{"n_kv_head": 2, "rope_base": 10000.0, "qk_norm": true, "tie_embeddings": false, "parallel_block": true, "init_std_qkv": 0.0398, "init_std_o": 0.0, "lr_mult_o": 0.781, "decay_fraction": 0.802, "decay_shape": "linear", "seq_len": 512, "doc_mask": false}
Each number is 128 + 32 x the weight over its row's rms, rounded and kept within 0 to 255. Layers, rows and columns count from 0. Numbers have three digits each. The size before them is the row's rms in percent of the matrix's.

# q: layer 4 attention query, 128x128, rms 0.216, rows 0-63, columns 0-63
# k: layer 4 attention key, 128x128, rms 0.201, rows 0-63, columns 0-63
# v: layer 4 attention value, 128x128, rms 0.181, rows 0-35, columns 0-63
# o: layer 4 attention output (transposed), 128x128, rms 0.131, rows 0-35, columns 0-63
q0 085:194098070119128098132199129142067068117118101131168155101118080115099163091112142120099185098097118161138128149157119113116133123078144113127143134182062157135154078136095171191099100203027153
k0 084:157066155174115124106145155147221175069103124163149095153134202161130117102097137111100096157121121119148136142125128100178137130128145174100127113099176082158087155091119072060118126150190138
q1 076:133180194131068092071106165158058105102148165122137154120112082061125142102062092152146174109157165126156124125112118104118137111071183136095127185127089092107093109161129102168107117166092143
k1 089:123128139139153139199124110144138112137094087169108100069066157157106118065178097113138129187185202089142190145083163155114138135110109161147167136147145113128163105074170092059091108137132122
q2 071:107101091164171106122199122114128146129108172142149183063105156180074132155153122134141087149106107149177091073121144125130129114157131109126103155187133136158093123111158150140146103116065164
k2 081:159057134185109137089102193137138074190098141137114164144102144034160152154151117131090111118145136134132168193148141095117126100095117123087160132072145164138156132114133122161120139116051079
q3 099:177186174100070143167109124129152142098074067163152084129086134193113164125100175140127114088172145150084145128124128106106123149091143094119139105187111142149095031084115087128111062141158099
k3 091:142128172106141157113122151173110148193125122106138085106135075126101122130133093129114163155143116112146105083117091135141119107112106096159104149164131123179180171162166156155150098138055096
q4 073:092116170089047129129118146100084060137150118145177114104060116113188162134113158179104176120103180147081074096127141117131123146113123119092143233122128139129154138202095117174123151196071166
k4 072:145126145169136098152173162175200115151045140155116119108115150141117055113192112145121131137134187110125211154111172116079153125137098151142118059088130117179124124116163099066133098149117101
q5 092:131209116110123088067133169141176133065103115101174097156090119132142159122158146167124133155136116135100048154168137097155104141125149081162194186126132108158077093143092090113143104127164099
k5 079:121113108080152158173106088161153101147130160090197155185120138131129094144142114098130120142144142146132056074113145137108118188142121120115107075134155121166155089139120090082105107144112183
q6 088:083126114142131075146138117125088137170069105140166148124086109166120157086117132125098159108169120105128087167072155093102139088078180095100163075134061138138057141131120097157105122089107119
k6 083:142167135142063186144131194086142182183122094075121142106134133124092120149125118119217063158143126132133173086129145150149051084124165110131116138178135099099241109147127158121119105132101089
q7 097:086103171098150127078154124104153166101104099149195179134113121111207123142135171100115105140131070167105089171150092174148085148134068067154144166164144127113105161132095129111134129188156125
k7 075:104149124096142165085082087144157113092114100110159132111094149100123111102183141114146055162118132130104073146117157147166095156100129150172199153083166180123160113143158128124086075090121119
q8 081:113049111141084098137114148112087091133073109112111119118171131126139143107105102159160135150173093080162156110104192179112123132161159151187131097134125179068130120138146120127133103077112122
k8 075:163092189105109122144137107090129118172114193122125170170145154098185166165134128110088149107153092115099147193176144118171118116140093127079117081134053103076139108156140135090128141121087226
q9 094:118131126168105146145053110116120139154077139118136124111178151111203105101098158119157145127125108139152178111154106106163130134151062084187112178096162123101188130140131141118183146139125138
k9 088:122099114124121095071173089095115119034105091175104158133128137149107145109135132094141114056086103103124101069162155173128148139140153178104146124146097139110107157122117129144100128119141187
q10 103:071094153120141127140128082115133109105153111123149122118116117110112113112142138123083078161152116136101105128128123194087074167114117142179122137165121167161071156107113150135124149124114127
k10 070:096077131094158108098154151110159128151095113147153093121167120136128142109099144157112105080108118123080212192144125117133091165162106131096084141138164152159156171128204105115065133097131107
q11 092:182208179138220107113134140150207103129069194099110151135146138123137145113112096108121174131123157087148106146169105194104094125106119175068097085111113141160141164129185064094063096121107129
k11 086:141108146108103114162168108157142123092169167056149162094143165143116152151077145119085109119048121111129135148079135134177162111066195126133169173092092178128091151103099197116198078137119112
q12 096:135160149178132131086113117108034110065128124133174148123142160137135127115117162121088131104151156110125122174151083154169167198171123190067090133058129142160080136096140070097118129118110155
k12 083:098157109166164143135149096080102137117147101171150151114124105133141179091166088145122091095085169188179050159158086155132123117167151136121182158132114118154033105146140192134086162134146142
q13 096:089114188146098151093180117130068172163143151142176105159142124084165058167143104129100124109141132065145144145136136149130081106161170092027111104133101080128107085119147139142171138107122113
k13 094:158124147127150134199088143149120095088177100114113161100100139149138089080132118158211150159116156131144104127140151136150103116164108087133120145108066116085114114117146184145089127172132155
q14 098:159161156155127058121180155117136123103110095129130108115134145053093129130127178099169142185166136145158156080119178156147141139108078091124091158033154141163159131217108136152094164153141153
k14 104:179069089150151172096096110090126112198090135110151161109169157132106119126194112170135078160136059146146193158117115081055133152128162162098160130106173141191073115118178088101125130147098159
q15 097:164142135161146149138137036090137148085134146108158113150148136136105102150097085116134147101123124149118116199099133114136141161124100132108105151081137192081111136116151141048199131154150157
k15 100:085114159158143106155042133144212093118149127105087136079138109099103105131159073131131199182130163146111104129141071111176114139120159072103162070090071127063168139114119089156147146147144164
q16 101:154122194180111082163136139125130158163130117082136114079124098139085134143136180082139140105157167103168128114063164145129114138135128137060072136106120111109142081126195105136129117081074150
k16 079:132107105083121140156112128127106184118150197144126137112145125153138105111127146141130050102102120081136139123134046149079155132126117168135114120177115192158110088131134150152096158098140170
q17 092:143088193119103113133114149180116132133160104087151147094136023112116136126127146152133167125107140154124081137139117118178094132098174097133115127113134135086077129089172133148167088150186085
k17 131:204108122120143160144131131111182107091129179101106145143130159082142091107188146154142170230120125111135085180105109115139164158137131109137170164136134133112135115120079127116161119158062172
q18 104:070089121143110045151109143150156153123153153174097129097115193116118099120118132148139209113184104129158088070134125116114155162151072102179142099124126108175156119133161054128114112113177083
k18 114:105144103125109142089081094118108110165096117107130111180056114087178149148162099149099098198164158109136171135040166083165087114105129108163129160099135164125141123114166090102144170121131145
q19 113:101148111124157159065136120071137082146153091157113149132144105124136149138106147109159124124143130152157137142173140161202083106130122117116108115154120147147097120133102125142151127140113168
k19 103:113112157078142122138094115173187121097098119138125070119087179119172088100176137088052133172120150147117128116121181142123169101158076114193176162096161129137158127114114158088113151142148110
q20 109:116142086167155106097091111178094092183133112115098157090170117152154136131080146127160160124131090165150114118132106141098139169098148178153127101150143151134153131130146175099196137146095155
k20 101:074099165127143113071163104072116175103152102092091117148124101125128162137068080104145081111091168050153188119167156136152143128169084124154051129139188160102117124051104110137136129101154131
q21 098:172196131102142099038157117137160078092176117136134092115125098130101135096094128147143085159111115109079169163144126146149137101130155167185129128157147163076137127108122153123158141112177159
k21 090:105149167115112152168122103139146078145132046185160100141089191128108174096141108140133124174112108168153078065095089064137132166115127073140192107086115100107073100097103138179111097134113135
q22 095:083144109172121110149163132186138167098085119148181051135139121110061136136153105075113131113128093097136141106112147213106168134135096159137170138070145051146149112092098116114133141165133061
k22 095:194170137152133128193128063120145121132073084145121113121136146136145130093107144150117046086152124171092112147088139109183141154136125193137151089150112166165114124084129087121150178102151137
q23 105:102087167148106094163084155146165108136147144179109110080170099133081142120144119132089135107103105145098159071114144136125079148049135129148190062151138108127134184179178086163120140145119122
k23 108:183072131115141122146111145108175113110105079138128207144140132197187134162084168152106155063174098138084166106094104145118144131150143078139101161151127137121150075138116156126102146035082180
q24 097:173149112104140130157151116132109173089079072107148090139091121137176132122119137090091129106128065111070108100162106172126111144087139139103130186167121152159091112110122155104156147156091152
k24 094:182018098155165068129102129126149126121110140165152106140122068144154169153089130156106070093147118204109106110148141065119101096140078117123118130144145137151110163156107119134111132066136130
q25 104:091068147122056099149110081109125129102140130117112139065192086064113097149071110101105188086110125069123117166156138131084163118164148159129130113135168145160097094097114158142186168102134173
k25 095:133136101133185133133118098074202113084159115165098126176129173161167130147099122095143138111145162124152150170102080155145127094156078101143077117099143107150107138173133129153151132053180134
q26 099:196143178134131167150153146115237138168195157102099149052106165129106123120130112108150137154105097154109070131087133155157059065079119138115107177090125113100116160113138145140146114134108157
k26 102:118173135145088136112057129117172114102154137134192138058215065158125124162107136109111151081076118136114161126162182177129194072101121109095096110116101154132111104158098160195117156113157130
q27 104:126123159153085139145078131146112124192122136104119087121096127128119146101118129156168060076155178106131154175121127095106159158122146144084153085145165161102106100092122116165178098106155090
k27 098:174109151078094109109110156139076153095124167088097102135132140132116184065126104175148204127079117123073144062167138142080126104079116143139125126152122149122106116100104072159085106146155178
q28 197:136103058122085146114104093081097136126113125143142121160142095106192132124097161112141112162080117175092144086153089153137107193126095130134138159172147120144136148139089138117135096128105096
k28 085:136118130119117128151172141113099127078080103095142091079144112193112139137152134186165171143175170126105142095101171117164140132162082107177059164092137093166117159172111112101151149115130157
q29 109:102109130166073193132055189173101104134065157092148093146129182122205130148095080169114128109137097101158176125130164143168131104169145104149155177086131108111149134132140114150158129089145111
k29 097:150146174095126135161116154138140130173097093156103166161130160134100174077114130135159148159128119099123099141152123103144101108124096172135155060166108096089179151089138096114078031063142203
q30 103:170069124184124182150169090117144070056139142094099102107055126124102140104081114158202107100099115161118102122125146089136154167108127154169075120162138155135081159063130133144064145116165130
k30 101:088172118128128119120175177169074119147143151145141170151128085160154140114113115133147194144138135152083142152129160117085129073121102129131173134109169133171131134140162138146164126132142171
q31 099:140166107098096186116108118056172040138112169137094156107101152096082136104154109135154140118169103114081162091102125085109139161146091144156175104120135135146203099134119165070112182151109072
k31 096:099103193125147156147136084152118189187104089124137136137082150090081114116185144123080118145116133144182127096125066165114141121064156145111135145092177086096143180114169100104145069153139152
q32 100:172151101202066072167151134135098084109107117168196116117084114135124161087112110125127132104171120115137143112117134088172086087116160145071147160175054131159074072107148108156082068138069092
k32 089:223175129113177151156139143178083071134087106092137121160103111137134127115156173179151119131145131130131191123116105093058098127168105124140115131108126073139149087125135124155144137102088081
q33 085:172186108171160136078079181143097185182114131145096145106120189149128159139121140095154130094146155133124159185107095111145106076178145172054131086100178085114148081136188124078111097148094146
k33 075:127132135119082139186164096113105084171104083100118103114147087125095087123103085148100162114202179101156130140117116119177143092111139141078160122134096189164150092125120107135117112126059150
q34 085:072100094150164114063130105114200137086121118102133080135158123137058127110157156125129085141135107093126138150112060092158184153155101088217086087145166115162142121054068138165148117137178091
k34 082:076103103066092121083172134103140167074120154124088102114154087145166133136114124148122114119149119134100054130203025171108094137147125137123068144171139208093141141189126121161110124116117119
q35 079:162185144139122111148159060141124189084151109071114129072134064144098128138146123139122141118135134071097103130157173135121146081076119088148085096141155085111106097127174136129124095083113137
k35 078:162139128154157146122114094146167058162118136083115129108103245163157089105178162101156151159149172143115087161065107188081071151119130120122142158106152116136148134178161109147123124180132143
q36 083:148199163174088167070079125122078111138094120146159113162120122122175128120143097154169146111143169115152142147166148059127141051127132104103128168102159100127158136111163096110059121135087147
k36 076:106123178143099096112152131148181113138107122085113185100163089110128057096064110133161091100113152118096118143096182122147063149100121101102123122120049088113133122123109132138200095084079100
q37 076:178134134081084091105099141143074134124163163081135135131141138069133083104118113128143183099121116131096138188148140122077175094160135104099110104125179119055132072150123157127124070160060163
k37 083:142100155152168102194116088157136125122130122139126030142117162136093100108122108159121142136136147130165145145092084123132155115075140158144161073099139091134152107122148058118151129133191100
q38 090:192162122168142161067115098102137096109106126121137126181094143152096095133162187118189175095129110115112136081121129117183169107227161146165123120153090130161094102118157138126173144136108158
k38 088:101111117144098144176176127138122189136164167171106114146168103215043144178129166079141160107098107095093182132188098111162153110101118135120169135124150090112167145111129145124097107121113165
q39 071:100158154122074124106153119133039140099106203157115134147148115083086122144113134112140143134085146118147098171152119122162108091152131150073141117101151183132136093128156126117089143212117132
k39 086:113105136211185093157138117126108085077147100124152135180129157165106127138161143181071143160126163104157185168091127117091139158134127111120171076089072103143165132098111088161165132125120139
q40 083:114119109113187080036127099079125126113091127143112154109193136159149138119191107069086082168081168112142105113110114117117147146136122125156113178158112111143174137135120134084142131121118113
k40 093:107143116183112143128116165088157119135138168149134159147093113177143099122090120097162148120150084115105140169184051121067139129157125094166094103177167154145145187177139085134148152162089152
q41 082:146124106131170183127114164136143144156162109128141127144129129126140195116121173169113139133138111105214106087136112123091117184174125114169127071110133093168127211120145104090170102146183090
k41 088:121126192110099107098167104099105147106098173128085122122138148145159087121141128146126141097125140136075168070154116192222150143111174150115106116136136176032071071061118153122112149116097167
q42 088:176140136163126090168170117104171131137137108180062166123142160151136158127164153118098137139102123153135150123153057141059184142096082166086143104158107124186100156151120112149054104123082108
k42 084:062121092109115114093110168104100100121103101102118117113063061149176113136101140082163105098126114178144165096097135143066124109141142085159106144102201144147086056173112131165134139103105074
q43 104:051105149158126112064088157095129160125164080093130115112145125106125053180166120148108125153131144097110147150148102105122130184152124161121168120108145139147159186116122127083126157074181166
k43 086:117074067110159131113130129027129169145127136128113177142192118156043133136088057069091164110097079132117149131129199152096135155159089113090130156144163138080155111112131167116096130080158133
q44 100:116101139188042116075105120088134160163163121160116127119115130114111139140109158138101136151142118168123129131130126117041195122108135129114098173113104066152095165145115142088139078142110159
k44 088:139157082170127117099118166102117116141097102121131071111129141171130082093139110105161104127039124077111188093157114119140160122104144156149176093088194134145148152111108070154065140093175115
q45 096:097073133192039065139075154142111157113179138187097118148155124042176126149131146185107146128117147188150083165134104137100123131116168140100186127167164104207134107148171109120107109116118117
k45 086:148170127121129177093104155110147108139094142135167155183109113068194090183130112136085178077078138166096170154092164183164080085138115100114090187129078108089148138165115121185118110119112133
q46 100:161132128103145142124106137120136120165148152165133114105054157164159116167145132164128085156167171152054138124117148084135130065137095178144151125033095114121143143138108141093101136125166131
k46 096:173188116175173173081112123154113181135163125130134114128146123130087132134111115125105112129117129104144155076146186140157141158072122150119167076144084118164136161118147149126153173129207102
q47 099:063149119145105102114114132123118109091162151149153184144141146148188121117074054068159197135081128086141077148151122091118080129164122086135114148159151154072101108120121082136151096158139121
k47 098:116136139164092173146096065126115154123088099135112115087101094103129131145114125102140136199189154155150105118121126140110104103119127091122194097101149160121102149147146182159126148179085146
q48 103:112135126141156128155156148132172130052185148142132094150144147105068129102156093089095124135213101141132082091095094079081093151173121165107141143124109113071134189142122118089097139126172126
k48 099:125193153123156168090154138088156101199140112159158157094109105098116115101072098095133115114198112136135151118140128173173100111131157100158112207120175146184111129129159144125053127121094106
q49 100:053105120093063100146126137158088100052124190132132172147126124097135149114077136122126181139158112089137134125155134168141087162155092127142151136098080139132145134149165132092109117122129164
k49 088:049215190099099105080109079124130124097044091115131149135134101042083111131097143121135130118046106126156098141110102130124105179187116130149118117105147132105112110121120147109133089095114148
q50 097:145190170122102142155125128141140115140094098157108111108104155152102162126112114152115119073127155172124088180136145073110121079112146108127139070133190157089120112095096136175086114170116187
k50 117:079144126141115107139091132174096155143111119091065115113108123061092106132198158110161135172157141121148113140095128123136088126121135157130147102075075104136154062045150077131163116111159132
q51 099:115164099102104136162052127195161144090189159144131138148128149101113075157080145139067163094086106071159121142128136070183140129143146106070139142141164099154064194111082135079119169139142128
k51 093:108149186134180128072139141112120114152164135147126089133084118155118143154128109094156104178128215106144124092090128135162115111154129134202122116097121065120119066148184099089109091128156117
q52 107:097104102097094134050116111088123109129064105180177117118102148166179132154056156122122152136131157120090111127164172149119126116124050058123146204126114139117081168127124137151103107161139132
k52 092:099095097109104198167079208140106067092099110093126093049108125089161070107122139173135131066129162164126105143095140128131153102115167132131130124166108106089138092097096116136112159160142129
q53 142:156189146097176137137142124151156144096200145053093154122117155155082117147125092113129094163153129108097126171072129124113123116124215153132150100080153113122110114098110132151057117150138139
k53 088:136096134172141094086109091101148118190123148111128132083097133147074127104174150082172100165146143149147112117088135127134142144124056124096161137110123101134097097180166133136148107181149089
q54 097:056161144126089154116109138153081151131117092118164150162123180107152102175117104112120177159114172112175064081151157079114145111163091076116090138116120159121160103132128126106088062128118096
k54 098:148164099139113145131112155131119088156098128069124108169055143059150102088113127148166082160138128139130139207134085080150167107130120110141126134095102097116086083089154102133184127131203107
q55 118:140168134114043163125107082127140075135165083094121111100100102113070113173132130096147159103170179119171124193188129090125164169125109085133121091156144124097187148179110090116116158159156133
k55 104:055136157138104136148133143156132129152101070187088073169166076138173090200099139104099162038147103078115120163136149147120200165130148097132089133174141101126131099150150195120164160156126158
q56 094:137160099118081173122166124156129110142157123122136130159145120116085158146161195096157122117159155141189168185075112104110100169089134151093142089194148077119116109121114147098095171156114123
k56 100:131152114186145101105114128159189146118094146131199134129086151131141085170167101163220101133148105128112127070052145109141086116112109142162125164097114089107059127169145107090137131131074093
q57 096:208125135115089114140117142089117132187125129144145203100138096153137104079177138103117061168151161122190136144125115126065145078079135088122166132202115101137144171151082145114160125151094143
k57 094:152111171114099176132112147104168140152170145111134146134172135107166111173124130112174158132162093096138066056158102068131213150153134115135116145132098096133062179138105186151106069096122141
q58 112:134143152170137126082096160158127108110051077087125125088095120159152117106135111114089111111069168096109120159169024138169133128155116121128111137136140182095170150141125125169140101160147106
k58 103:074115090046158105147173153138109112104123093103097111112161078163137157148160160184115141140129076090128136143147149147094157123110115111167134084132094100149175077162096126100135165099098119
q59 105:110102139070137199048144113128142142109128119120138080153088088079168105222149106186129150164128150088124074100157156101129159186134070125113095160139131119130131143135074114106114093127127133
k59 115:146100115161150140075161102149103083067174101109134139185157112159166111145082124110162120038158101126155087138206138176111192120121140080112103104144137149115129125119102189174145129129165141
q60 105:134156157082086168115063092073154197097138100112114109176132121142184151153139160084106099114075156141070087114092096103028140170090113139108142122114083174094128165106122137099142091167076166
k60 092:094153110142069103143096179163116132159100151112134161206087111101111123084154109161144130155122176076162124117127146140149150142137072094124120101054083095123113130126018044100126121173119116
q61 112:091120146074137129190168103107118069143134156087107124165103149144096134138083140106081148122099184075065149183085159124104111129134168122169154135148102164148119196185106131203129135119109119
k61 098:141065098131132139161176141133181142138093085140112150110173167126136155140168130058111165139194153123145162100110115145147180112152159162078148118081141136115178100115105108098175119089133127
q62 103:166158133122129142176123105063119152151125150040139084163089135149099102184182101118082125157132095121155033085126180128096117096135179105188100140089113132121110116128126127118140142140126058
k62 097:158150143123171082127213091094162109091120152132136133123180097115117070143129130110203159156132113127115125147136118128194112099169127095108095156187061103085172111115179086138129145117137187
q63 106:172075153132095139130156178161126127142178122123176156146116152209165161148111156146109137133153155155109094063155071067134096122100116133079130121126109120159186210124106132107111120112126100
k63 107:114127121123183134138146136094115146079148171161174141073157099102125092137123079156155110095137158104171106112176162238150122106135125114097112125160110101104109117173157169123142145146082136
v0 098:081153147150173138100132223103114116140123131172148169149168158079106103159123113130114099137082155151173129137108110059082087146119093142166144103165156131105150111118108123116166091164101127
o0 102:118058171129132107150133160136133067135086145114108143112113065145158104124049119138108171140156146123079117126100145147139145104139168071216119125123118144124123181146138114141183142085131102
v1 110:086128151105142135127130116089122110082125191135131110115178155155106119108111139133072131096135148117122106143088153153165085164133107154153136138137178112065116124177216172120120163166093140
o1 107:041131151122087208080092149129140142145132074074125135147118096151120155148187119108088060096157146106107132061152079127108171136058120138089129155139072144103082143153134090094109137099069139
v2 097:174156107131071146086136130135129159125098164156156145117143074111137154187130155076071095093112129179059169107142140117070138158105076116142115154071099182119128149187209146124080178145137138
o2 097:107216089115079135082111147096141135056119104101157157147171048146107147097074120142134133120070102106199144096135117121122084125128122113129092146178126186106113198166125172125166108088132076
v3 092:145156085147089128158181080119114112158147100127158121133134073176182141099161155148174136139171107112125130200117133213152122087140102113136165166163137135119120121149146056134089098110177098
o3 097:115105140098112124118096161163125132153137131109126134103158140109083093129127149122134065149154116195150084150161131074162199139070131149151112065061129026170137110115167149119126175137114145
v4 099:112092166184118159103162073126117165096174121165103165129137113115087128181164102140123098099088086100103090097101120075085137208185116110099184107115110111104104124093076159144102151178157111
o4 101:126179148116140160140051214192080103131123142101125130173132128092102174112109113113136160075164170134153145111144158114101143157102159160116084109234107122161199120110173120137138135107089088
v5 111:086107123152200129104131142105075171101135153118125153101140123140163062103123046097114063180139185136225063113138137075151079104158113093098071158162167157129106120118075096138098103115173178
o5 116:116105150126117074175182136151120105184129096156105115035146160178111121137123192157092117107153112110132159098155123119118135052125129120118104124094131164096133141176177104110119106074091107
v6 087:085084132122164105169113129087132104108167108073109142142133072113112144126060087114155110106101081145125078113059099101077114101113106074060104151110105105111111151143128168100086108124146191
o6 085:132220100128084148160082126077112138160154143210143094131109155080126191131102175123057104076148153122125122118138111054181121117126109134103129173207146167164172087172142102095102049106162113
v7 092:101153150145111110156090129139146103098114180099103087170171180126139132131135133156180096119144106100122114131193164157211088109192123131116140101124093167099196135109138142125143098139158069
o7 088:117133136136126161141115103106099137097168188136125083110078130103160169147118117122154147100179114143124125085104183119102182180127058087122127146111113154163129132124097126151067117089110174
v8 105:188141178078159165152154191129129140140125172190148157134127083154159114110060148142173125101075083125134126171097080147152114149094150114111170131150173118081120135084101164193149096111110093
o8 102:127132075116165153162081147098136123148183101164109156139120135093167142153155174072138138157190154101124142137168164123151127108106117176114030130084139159162082113147138106116153124163120084
v9 095:117068209146075096211100117118107138080113126098159142157095099156123082054164131181130167112103116100161118124128136111134113073201137115121183111113180098118139183135088151111106191135113112
o9 095:116085143185123146166117108191131145159192117151120093146146135110153152184126157139126109203163148148145114090118164082076123190097089107135125103142064133161095141131157080149157054117128088
v10 092:154143123122240142192153172088166107131116158130122130103119098148150114101100120148124140109166095145162147119093151145129126129170103138139085202164184090129113137106163147115120099098151176
o10 091:116178071089116157124111069151080104122165079179167148131131109115144138123170204142117066146133133089085126090148130166135131097157136169102132102092149181144190158125171095103160152124139186
v11 093:160081099150088151109111139127169121062124166107095160158159149120062065164148139102151157117165127125119096148192169102181119116119161110122195070130109203162141173121168146066147085058095091
o11 093:171186151162119115102080083175131177138091141128147116094157125127185121096177101133082186095098174088102150099103153115103154150127119071080101150111069164173110093122097160137132096088127160
v12 097:123108121108217112092128089144111135116147127138157179121153126110129142154125113086129088137129183101137109106010114150089089125098121064106083118168081128121127131142139096152142167072127138
o12 093:125171118213094152138089139105115080148143102108130158140113088136139167124112129137073135113136160128126128175170055088166106069119179129105188170106135090113179141190203123166158098115188098
v13 094:112141178112106193072151125132161108109145135183093135076117115151117125153199123140194106146135173117151116107204132135135161136144137144174156121130155117139112107127079103140155103168184095
o13 097:195124154126113096149091109143126134127102194098150182127122158142165098095102158157109152133079138134132209076168126155114107219134134107065187099123091108116078185114185094179144115111099144
v14 096:082101098123111170144133132165058122069120080140121138166133061094135112143144103128152057131131118136139133147110120150098182153088144187078112104056151151172154145164154120107128128104129145
o14 095:185113133151153085122091161124117181142155144116110191139101196134124161127038104146111130144056183145135143114153118144146117051099071083149130156112146119051154163152145145184128171117146106
v15 098:096136167123126144121159158139113153106063121112129143074138147156079080131105112153102169161081113083084147136169135154079049117162145115130175122139142156130195177154177160147161158066101107
o15 089:146156130175166156111153134176138071104157151123119107114122076152117158186148106137130158157165212142156176106132100171124156120112095123061116144082147074177069100114137168109134102075157114
v16 101:128178117149123095160096099153189088132145141130161069148191139148140152105117178097118177164146142111121154116149124172150120074079095127199130188093191132121137129100141118189130071140115157
o16 102:101149166089114094122100061102174145148146145161172127130093176113142115155176119150140147157083037124154119112076110107130092210149074154083103152111153145121061173126160104082062119130120162
v17 110:157111071109101183064064181135168153174082145151136128102106110119158111142161205126117123101134132124140164129116157167186145147101152102095161154207123096119116126191138143139168134136067141
o17 103:146178146092134168109149102104146125106114076104130192121169108158159090075157119127159133128131162076105107195143097081119137150164106113141142180119094079107101116117116134176144159133138126
v18 108:103152174118068137084164145078091173110148138064161195149178143145137106117134143161169149157078152185141183133131105141070188153133165106065115088087201160127141119113158166109102093120089094
o18 105:140194161127150116156089110166136074134065110162115126156069144129129118119086091098094120160095139157082159170149127149087088169128139145155106118140121118077141083191087128117115126136175106
v19 098:141125171116097165181107142109125204065113095081106118087157123060145137155140062102151116160167121121136136152162149103073106134118114169093128134128113162141191106190133136103099153195131140
o19 096:113151140104123160084117144138177082111166168144142108151097115137097152119136124135157154157117142094140176150095121182127129126083136096154143085151070137112086180093068130117120095092112154
v20 094:122141130157156105079158132204105057133090090092057088191159153173132076086109135106120149154087112097172141138142143122157182098164088163110072141091091108157161153132094119196190134120101161
o20 094:164104094120108133158141068121123146131179162195136132109115134150238159106129081153122160190136094184131111153117128154141067122149133170163129139092141107170132099184158138124072114084112162
v21 096:214172074093174129136065106101139183155070203137176147175137158069072138143121140122078138096155122172141119150135135147123182138087133119114068054113064111066075160201139102073173153149106135
o21 088:080161108190086132130150139127101074111124044151147081092162133127121118038159116112114175131121128107124106194101134092161150099147121067100122149147083148101112071151059116127156128195111120
v22 100:090144130101128149132088102083120165090096136095126208123164124095077085136092053128126113122072078108138143108136072087107102125048071146091150085112163137122126133108071133150154149153161123
o22 095:097125143149158091148113149159130052113072163133163117121082137148126153132109142148093159193072136149091095173120124125204121075131163086142111098169128141115169149144154065131142069085107107
v23 091:142038095089101098122103167124098121109125128179081141161118135177090161095139132175112176125107154117116165129145129107118169172091119183113072063151110144129119142174160088097111112194097135
o23 089:089115155131149109178173130114152144131132150093147093130147159090075075138136087143140147146137116102114105096102103186138141108102105077166138177093073152110088133147103137093134132147112100
v24 109:166154145142155154100053125150106150067099147136100154095172145099140145159102135167132153117108088178148130151153121162163156111105114136141135118136126096054118171174166128088126187172154060
o24 107:034134100139103128170137081176090088083087100154124105154074130181142165093114139071151150078108182117069161154182179129172121112156093111083176143130126116140084187118071082183125160144059116
v25 105:125160113116175095091085114060138041158131200100144199148146136134097144094163102153120127084069097116161198152117136159124131117129122135118182157093098081094058098057140112132104145125112151
o25 104:034143109089146147145086138106068123121128111072156044086126163129105126127147169119127149138132122148081115100162109122107155132156132165134102120160172084143159097187107087152063155141115113
v26 099:167103129142137123145170111106136105105110048056138130179123100131192072118103147121097140101148113173081128111077156087110126153170092104126088139123178137141088144186072125147115109144116127
o26 100:144161162110122089161134162170136071130123129190109151120094127093131154125117139126101125178129106164170146130162109088195116127153082137158146113144139106139147135123160127124098135113153123
v27 102:082145143096192116113107200134155090098072172096088202115170120166117129078080070149160112134108149120162131152113147072118106120155088062132162151093185104116079136123147176153113068146159082
o27 094:086116158120154165172132108145135100091130124135146101169116137106174097112108229134112156176126153113103137144173109143088145182137121114124035203110120199151109113168116098149152091106137127
v28 089:110122153096098141177088112088169110115200101112107135148135154117155117118152146124200162105116124181151146130139128135146116146086168141096125149130172169184173160136133122099087124141145097
o28 085:149118203138149105092078121124159125127072148130143119138051180142127124159146108131141005102081165080098105111153119114115158134146162052163161146121129168097188146072135141107138173141124143
v29 103:079053112102135141113121127070091061135121124119148142118124111102095158139135149134153057137108116138132153095139070122138116142098201181096171124152108093153157072161052049166115113080136137
o29 098:144143136165093103098168168111141100166148153154155127118154167064121138132097159190134153100140177101150070143178183145092142135121104135136155175131148095162171103159162076195106154086115089
v30 092:120140105126095123143096194129213073131125076087065076099054136161116110137105100112188183130093112155134109159150156136111141104125096112118157177086120142131164150119168115146109127102151113
o30 092:194141128105132171127119116064130164189128179214156118079149179153153119143164127145112074088094171129124153106154096106144135205147158128139157154163160097169108129132087198061110140080140105
v31 090:130125099175118107133135169218155130068114138143116077153194119136193130124105169161119177152130116122166152134090151068131198142144094142129121111092131102082178192082150165113114088120102154
o31 083:128151128151091123198125038181115104099148117186101162155166131086170142109119118128139181139142110111108149142058085152075097145100063157126124153119115139093107113129131143154156120133137147
v32 097:145123076145135138180084153148085128190120140214132090104113117179129141142159129159094168137187104132094191135191206140125115087152133114128043164133149126161149139123141121106161178146133140
o32 098:209064137126176144113084144107137149138145149122122109151100129121095056139109064127177130172159108115169103101077159162101084110130095181113190108065170104159146167120142154088129135132137123
v33 084:142134141113192095133203133100114161140110134122143139118130111140117140104088104179151168158135181195114143157158154139146162127077148118177089130045209146118127152172144184129134146113117160
o33 084:145133150178109114153185120099122119067121128123137132162091147140110174087183109143127062128094148138135117089168104161199062130155116156113130176096111140075056106114127072109107151186142120
v34 094:083140148171149133133101110171094169098163075119111096111144061062160144155127131122154119166126164144158136132141112144112089107108161133159113186076133131124213115103154121126130201110136131
o34 086:139109111144092122141107124096132106174162156141124156137129125160096197148154064174144155139096114131121165123120145159150121110163109167142137126114160119057130172170117102144136175088128101
v35 093:112120114083183110160123152154187188155083112112153146158141116103151122130113142112139125121113170130075113116078086108076080144120128115137168080041130098149112132141147140162150178054095118
o35 089:188083131153140185095148139143130133122125118124101168196186099134159121160202112170118162166088116126134132134161131119166109074161183111109054147132141178103072124160142124106155152129135079